Weights of a small transformer language model: a variant of Muon for these matrices.
Each number is 128 + 24 x the weight over its row's rms, rounded and kept within 0 to 255. Layers, rows and columns count from 0. The size above them is the row's rms in percent of the matrix's.

# layer 2 MLP gate, 1024x256, rms 0.109, rows 944-952, columns 128-255
size [ 98  96 101 105  91 104 106 104  99]
[[199 127 113 107 123 108 144 153 173 129 103 112  91 142 135 123  96 123 134 133 112 104  94 131 124 133 109 152 130 175 110 147 115 117 115 129 120 138 126 141 154 149 153 130 137 147 112  93 151 115 176 163 125 178 124 158 118  54  94 116 113 127 135 142 138 167 133 132 111 129 122 124 114 114 128 141 102 127 154 168 114 138 105 129 117 114  83 154  93 145  94 134 126 138 142 127 103 133 128 122 125 155 142 135 135 128 124 156 159 157 101 131 121 154 149 114 126 155 111 147  97 129 159 137 157 139 129 138]
 [157 137 125 148 105 123 100 147 180 133  94 159 102  77  76 119 130 141 126 131 123 115  98 180 141 103 117  99 100 143 174 155 173 149 151 155 167 123 127 151 139 115 119 142 165 117 188 154 142 119 135 139 113 139 120 159 129 121 114 131 162 132 172 153 160 130 158 106 127 123  99 149 116 113 117 130 141 134 120 151 153 147 123 158 152  92 165 138 138 152 121 124 149 186 100 133 134 139 134 126 124  80 133 125 131 145  93 153 147 139 166 137 133 140 115  97 121  89 129 126  95 170 140 135 150 147 135 176]
 [170 119 147 114 137 135 148  99 118 105 174 156 109 143 122 109 109 134 188  97 106 124 151 142 153 165  92 138 138 133 137 107 128 158  91 136 170 167 117 149  97 116 147 153  97 158 135  98 121 101  84 151 115  73  96 156 110 173 135 118  95 145 150  92 121 138 126  80 130 151 122 137 164 147 168 115 136 137  91 134  75 100 156 113 111 157 114 130 157  84 108 135 110 138 130 156 124 101 123 180 118 112 158 130 155 149 143 112 141 128 149 100 127 142 108 120 136 141 179 151 159 146 123 131  71 127 121 146]
 [151 115 140 139 125 136 149 133 127 116 135 163 150 160 163 150 165 177  89 108 119 180 139 140 120 123 139 125 140  94 138 123 135 158 138 143 128 119 147 158  84 104 113 116 132 112 113 131 134 141 164 103 110 135 158 122  88  96  87 172 138 115 160 141 150  96 103 125 114  97 129 132  99 154 107 161  80 106 179 120 126 118 100 131 182 113 147 159 137 125 135 127 137 115 129 133 118 132 118 121 143 134 152  90 122  82 138 167 119 130 110 121 139 120 160 173 137 171 171 104 135  85 157 130 184 118 167 116]
 [ 90 108 130 113 150 152 125 115 118 148 107 113 133 124  94 136 162 137 141 108 159 124 149 133 131  73 112 163 124 102 130 100 152 158  92 144 107 136 119 115 154 120 113 134 121 172 145 119 116 127 140 126 146  96 150 128 158 129 118 124 145 154 163 108 135 135 137 112 127 167 127 110 140 149 192 110 118 172 110 112 151 138  99 116 169 114  92 106 111 136 132 120 122 140 107 113 117 166 117 123 152 153 120 142 153 114 109 161 128 124  73  93 161 141 136 104 126 137 136 153 114 137 128 151 161 124 184 132]
 [157 133 123 116  80 148 132 162 159 162 137 112  94 140 140  91 160 113 169 148 147 143 114 118 121 181 128 126 135 127 182 147 184 101 135 140 113 126 110 106 122 131 101 119 144 111  95 134  83 121 143 152 134 130 120 121 150 174 130 156 122 127  98 113 177 117 126 158  53  82 148 138 129 129 131 101 118 100  95 126 118 114 123 132 142 106 120  94 148 112 137 120 148 149 121 119 157 153 123 117  90 159 160 135 144 113 134 117  86 187 132 130 152 107 102 133 121  87 104 155 139 143 122 124 102 102 122 108]
 [147  81 136 116 157 106 165 140 127 134 178 161 163 152 167 142 157 129  95 109  95 171 177 148 139 145 121  88 125 136 122  87 135 153 117  64 103 134 136 123 138 125 163 147 120 142 117  96 140 108 178 128 125 160  99 116 140 120  90 107 138 171 143 144 134 128  75 164 142 104 119 145 124  88 113 119 111 170 127 160 107 116 113 136 125 122  99  88 115  86 166 155 119 147 118  94 130 153 157  97 126 151 148 130 142 141 159 145 121 125 126 114 137 136  90 115 129 124 122 127 175 148 129 124 176 144  90 117]
 [139 164  95 118 110 153 136 153 115  74 178 111 145  77 103 105 114 162 127 122 152 146 107 160 118 121 100 100 143 119 163 141 133  89  99 139 145 146 151 115 112 149 144 100 119 108 177 132 126 158 161 152  63 161 111 156  94 123 100 139 149 165 130 135 160 110 106 128 113 130 135 120 140 113  90 108  94 140 156 122 142  86 122 128 153  99 137 139  92 144 141  89 156 160 111 160 102  94  96 151 134 119 181 169 124  91  82 101 129 167 142 152 103 134 173 120 109 168 117 142 133 159 157 112 141 132 121 112]
 [123 147 100 154 151 115 170  80 156  87 126 119 105 141 139  83 128 125 164 146 160 137 133 132 139 109 114 124 179  84 135 100 121 131 148 135  86 108 170 114 123 143 147 113 130 120 103 146 148 147  99 117 146 125 111  55 153 122  69 137 141 105 153 165 159  84 133 108 131 136 112 152 120 153  88 135 119 120 113 121 138 164 121 112  94 160 104 110 104 143 107 123 124 178 133 132 133 127 137 155 124 124 163 117 152 121  96 137 185 140 134 126 133 146  97  85 108 119 128 147  92 141 138 109 168 128 120 140]]
# layer 2 MLP up, 1024x256, rms 0.111, rows 944-951, columns 128-255
size [ 99 100 101 105 111 101 104 114]
[[ 99 142 108 123 146  83 117  91  73 139 135 127 153 100 117 136 138 110 141  98 126  88 116 109 145 117 152 167 146 135  91 130 127 144 104 107 134 111 147 162 144 125 177 155 145 133 143 126 148 107 175 137 153  84 141 152 127  94 130 157 131 127 104  90 137  75 180 158 117  93 101  97 152 152  97 111  93 143 109 117  78 130 131 105 164  70 142 127 144 155 130 164 149  94 106 161 123 156 117 134 130  91 113 117 145 149 127 115 103 111 124  88 135 141 125 106 162 139 122 134 166 128 135 138 114 112  67  79]
 [125 113 116  81 137 160 141 140 135 119 119 123 105 133 164 131  98 141 119 120 143 135 143 114 150 158 136 110 138 120 144  84 105 170  76 111 112  93 171 141 112 119 102 161  96 130 101 169 141  89 142  76 149 157 127 112 111 147 109 154 145 183 121 136 138 128 140 143 182 130 158 107 137 139 139 142 132 127 113 146 128 131 145 126 111 125 148 154 177 148 127 114 133 127 145  81 120 166 116 140 107 102 141 115 120 156 114 135 127 151 109 105 144 140 122 136 126  93 122 141 150  82  94 102 126 142 118 125]
 [106 127 115 123 133 128 139 157 136  92 115 129 184  64 109 159 131 141 126 152 130  92 132 104 106 171 116 161  83  86 130 140 169  94 110 123 130 170 125 142 118 143 106 123  71 127 154  99 152 102  76 132 105 143  96 131 159  99 121  92 135 154 168 147  94 121 114  89 125 151 156 133 117 140 124 148 165 129 132  97 129 156 154 133 124 103  96 134 102  88 153 133 120 149  83 110 134 135 132 131  92  99 130 158 121 135 149 107 129 116 133 142  97 126 167 139  97 124 106 162 156 177 148 129 153 141 147 153]
 [121 151 129 114 105 107 111 157 101 108 109 106 113 155 149 127 116  83 106 122  97 115 136 127 108 130 135 121 130 154 135 106 144 144 127 137 130 122 170 128 104 100 179 142 162 110 165 139  85 161  99 120 139 104 135 105 152 122  76 173 147 122 105 146 126 137 170 128  87 145  73 155  60 125 153 142 137 143 114 149 119 143 169 109 103 127 139 141 124 150 153 110 123 129 153 130 174  96  94 124 110 193 108 121 159 117 118 167 178 108 133 143  85 114 107 117 115 148 103 145  95 131  77  96 143 147 110 188]
 [123 164 177 126  95 135 144 125 120 106 201 137 140 119 159 130 144 122 126 157 173 116 131 127 140 115 180 167 117 123  85 140 106 157 121 124 104 194 105  75 138  94 109  89 122 108 138 164 175 139 170 149 144 118 137 174 156 125 124  92  89 179 112 129 134 121 150 116 159 144 147 142 147  97 113 127 133 150 116 147 102 136 113 108 152 117 167 127 120 107 136 128  82 112 159 164 144 105  97 124 161  86  93 165  89 134 129 112 108 171 126 139 126 123 137 150 133 142 139 150 119 151 132 140 128 136 155 103]
 [151 146 121 143 115 105 162 116 134  92 111 108 121 175  98 117 124 145 139 153  97  83 125 128 104 130 122 121 176 132 113 140 124 128 202 126 106 139 144 146  83 147 123 128  97 106 164 127 130 135 139 144 167 117  89 131 142 158 105  86 134 145 121  82 116 119 101 114 127  82 131 128 104 109 119 122 146 114 127 124 134 129 146 146 157 131 141 106 105 170 117 142 118 112 120 130 124  88 104 105 161 101 139 169  91 154 144 175 143 137 104 164 166 109 140  85  96 124 100 168 107 166 131 107  95  99 134 110]
 [105 134 122 124 136  85 144 135 119 147 182  89  90 126 146 102 145 146 117 114 113 166 128 152 137 113 134 131 143 162  74 120 130 114 129  95 134 140 149 160 153 122 132 133 136 174 111 130 163 152  93  84 132 144  96  98 118 122 174 104 115 133 157 129 114  99 157 167 150 130 144 124 115 146 129  87 117 144 146 175 127 130 175 107 123 121 142 134  99  89 118  92 131 102 125 113 110 136 120 165 164 123 130  95 105 131 147 104 134  92 134 135 139 119 156 135 121 119 161 167 145 105 173 163 152 113 148 111]
 [148 102 170  78 124 113  82  56 149 128 154 140 158 106 127 115 122 137 136 146 116 141 154 107  99 139  94 145 112 114 100  64 134 125 134 166 118  99 104 127 115 158 165 115 127 134 138 130 131 135 123 120  94 175 131 112 154 107 107 121 147 129 140 137 111 116 129 130 131 133  84  67 119 138 119 172 111 105  95 117 116 108 137 123 131 117 162 136 139 118 144 124 147 137 163 170 138 115 133 136 134 126 151 183 172 167 160 124 120 153 167  99 150 108 130 132 146 192  92 148 115 139 140 130 123 159  57 127]]
# layer 2 MLP down (transposed), 1024x256, rms 0.0919, rows 944-951, columns 128-255
size [104  96  98 105  99  98 107 101]
[[170 102 147 159 101 118 172 137 175 119 124  87 110 130 122 122 104 174 145 162 123 128 105 150  93 134 105 152  96 153 139 184 126 113 135 162 114 116 127 127 114 149 127 150 136 144 130 102 117 139 141  82 105 204 115  92 118 130 136  76  93 102 163 133 132 203  88 119 121 162 144 120  91 109 128 144 104 121 157 112 158 136 134 127 126 138 152  90 115 122 109 137 136 151 136 107 118 129 134 114 124 159 127  82  76 117 142 150 147 151 144 148 130 131 144 147  96 125 126 112  89 101 150 127 103 142 167 152]
 [138 155 116 210 113 115 135 151 116 126  99 158 148 121 122 128 159 127 116 132  99  97 122 157 141 103 132  78 111 110 103 158 166 126 172 139 121 154 107 136 148 102 150  80 135 120 185 113 105 161 105 135 101 104 113 148 133 108 120  98 132  95 139 123 110 126 107 143 125 159 104 148 122 111 113 130 101  87 128 141 120 155 129 128 175  88 136 124 101 158 122 111 149 117  81 142 124 103 133 127 131 162 150 136 136 105  93 158 103 123 124 129 135 141 166 100 124 133 115 105 119 164 143 121 150  81 100 148]
 [150 122 117 124 113  92 147 115  92 151 122 131 135 141 119 128 150 128 159  97 122 166 120 122  83 154 171 135 162 138 129 105  73 168 127 118 158 148  94 136 105 128 125 178  87 118 126 128 137 127 120 123  86 154 132 154 132 138 122 118 165 130 140 126 141 143 142 122 106 130 129 136 102  97 192 131 131  98 137 110  82 112 158 133 149 118 126 133 126 116  98 121 115 124 129 110 130  83 129  92 107 122 151  88 133  90  96  79 143 131 170 112  99 137  94 146 108 121 132 106 148 158 135 165 113 152 106  88]
 [153 113 170 159 166 156 124  96 140 124 159 128 176  89 143 168 166 173  90 145 187 116 125 155 140 106 107 134 115  88 113 133 114 114 104 103 103  58 113 144  87 139 116 142  73 138 152  98 137 104 134 111  92 158 154 111 122 123 130 106 121 159 110  93 128 101 124 118 178 138 136  68 149 112 114 131 132 147 141 111 135 123 112 126 128 108  96 120 117 127 147 120 104 105 149 109 118 145 149 138 153  88 131 130 183 136 160 115  99 155 123 142 169 132 151 108 153  96 101 150 140  96  99 150 114 119 143 159]
 [127  87  91 111 162 130  96 129  99  97 100 141 114 148 103 155  86 103 139 107  89 163 137 123 115 171 109 102 155 139 146 109 153 118 134 136 140 108 139 170 105 124 154 139  75 101 132 105 125 109 143  87 108 139  98 137 108 104 107 140 147 108 140 150 143 144  98 143 122 106 100 133 119 111 126 155 106 100 160 140 158 129 130 165 103 190 128  97 120 111 135 126 128 144 102 116 131 119 139 161 116 168 185 102 190 131 135  79 139 115 141  88 157 135 125 114 119 163 111 149 105 127 142 151 135  94 133 157]
 [103 140 149 100 127 137 125 138  93 128 141 151 157 129 137 139 132 129  72 149 104 119 183 157 163 137  96 166 109 106 133 105 134 139 116 124 140 124 149 144 146 118  72 165 148 135 145 119 163 112 121 110 110 130 166  96  93 104 167 119 131 134 132 120 159  94 134 117 123 140 139 153 158 133 150 121 115 135 172 168 147 154 142  93 155 138 121 140  96 131 130 137 129 148 125 161 100 137 135 134 138  93 171 133 136 106  62 118 134 120 173  98 101 121 101 138 105 116 139  99 136  97 138 141 109 119 153  91]
 [125 145 180 109 130 132 145 123  87 198 137 146 143 142 141  97 145 150 113 120  91 192 135 123 134 116 119 124  98 163 109  91  83 140 137 142  88 122 120 121 123  94 153 159 148 141 100 130  87  98 145 136 118 107 114 111  82 142 160 150 164 155 124 118 124 152 147 187 112 127 114 128 141 120 190 117 128 167 112 100 156 109 178 155 127 169 100 124 141 173 150 176 141 114 119 120 106 152 137 130 129 135 120 120 145 145 118 107  91 170 104 177 172 131 128 114 137 112 137 134 137 128 126  85 133 154 138 135]
 [126 141 126 139 145 134 175 186 121 143 119  99  94 127 104 107 132 122 120 148 103 130 108 133 121 138 141 116 125 140 158 145 122 121 145 115 128 153 156 122 160 121  95 175  90 109 118 140 176 165 139 167 104  98  94 133 112 130  96 155  81 137 138 118 150 162 128 115  98 116 154 171 123  90 123 131 155 152 139 139 156 101  81 121 127  98 125 130 141 147 111  92 141 139 101 104 123  97 123 139 100 163 116  95 122 120  71 132 122 122 109 154  82 127 141 147 150  85 158 106 129 128 101 116  95  83 164  78]]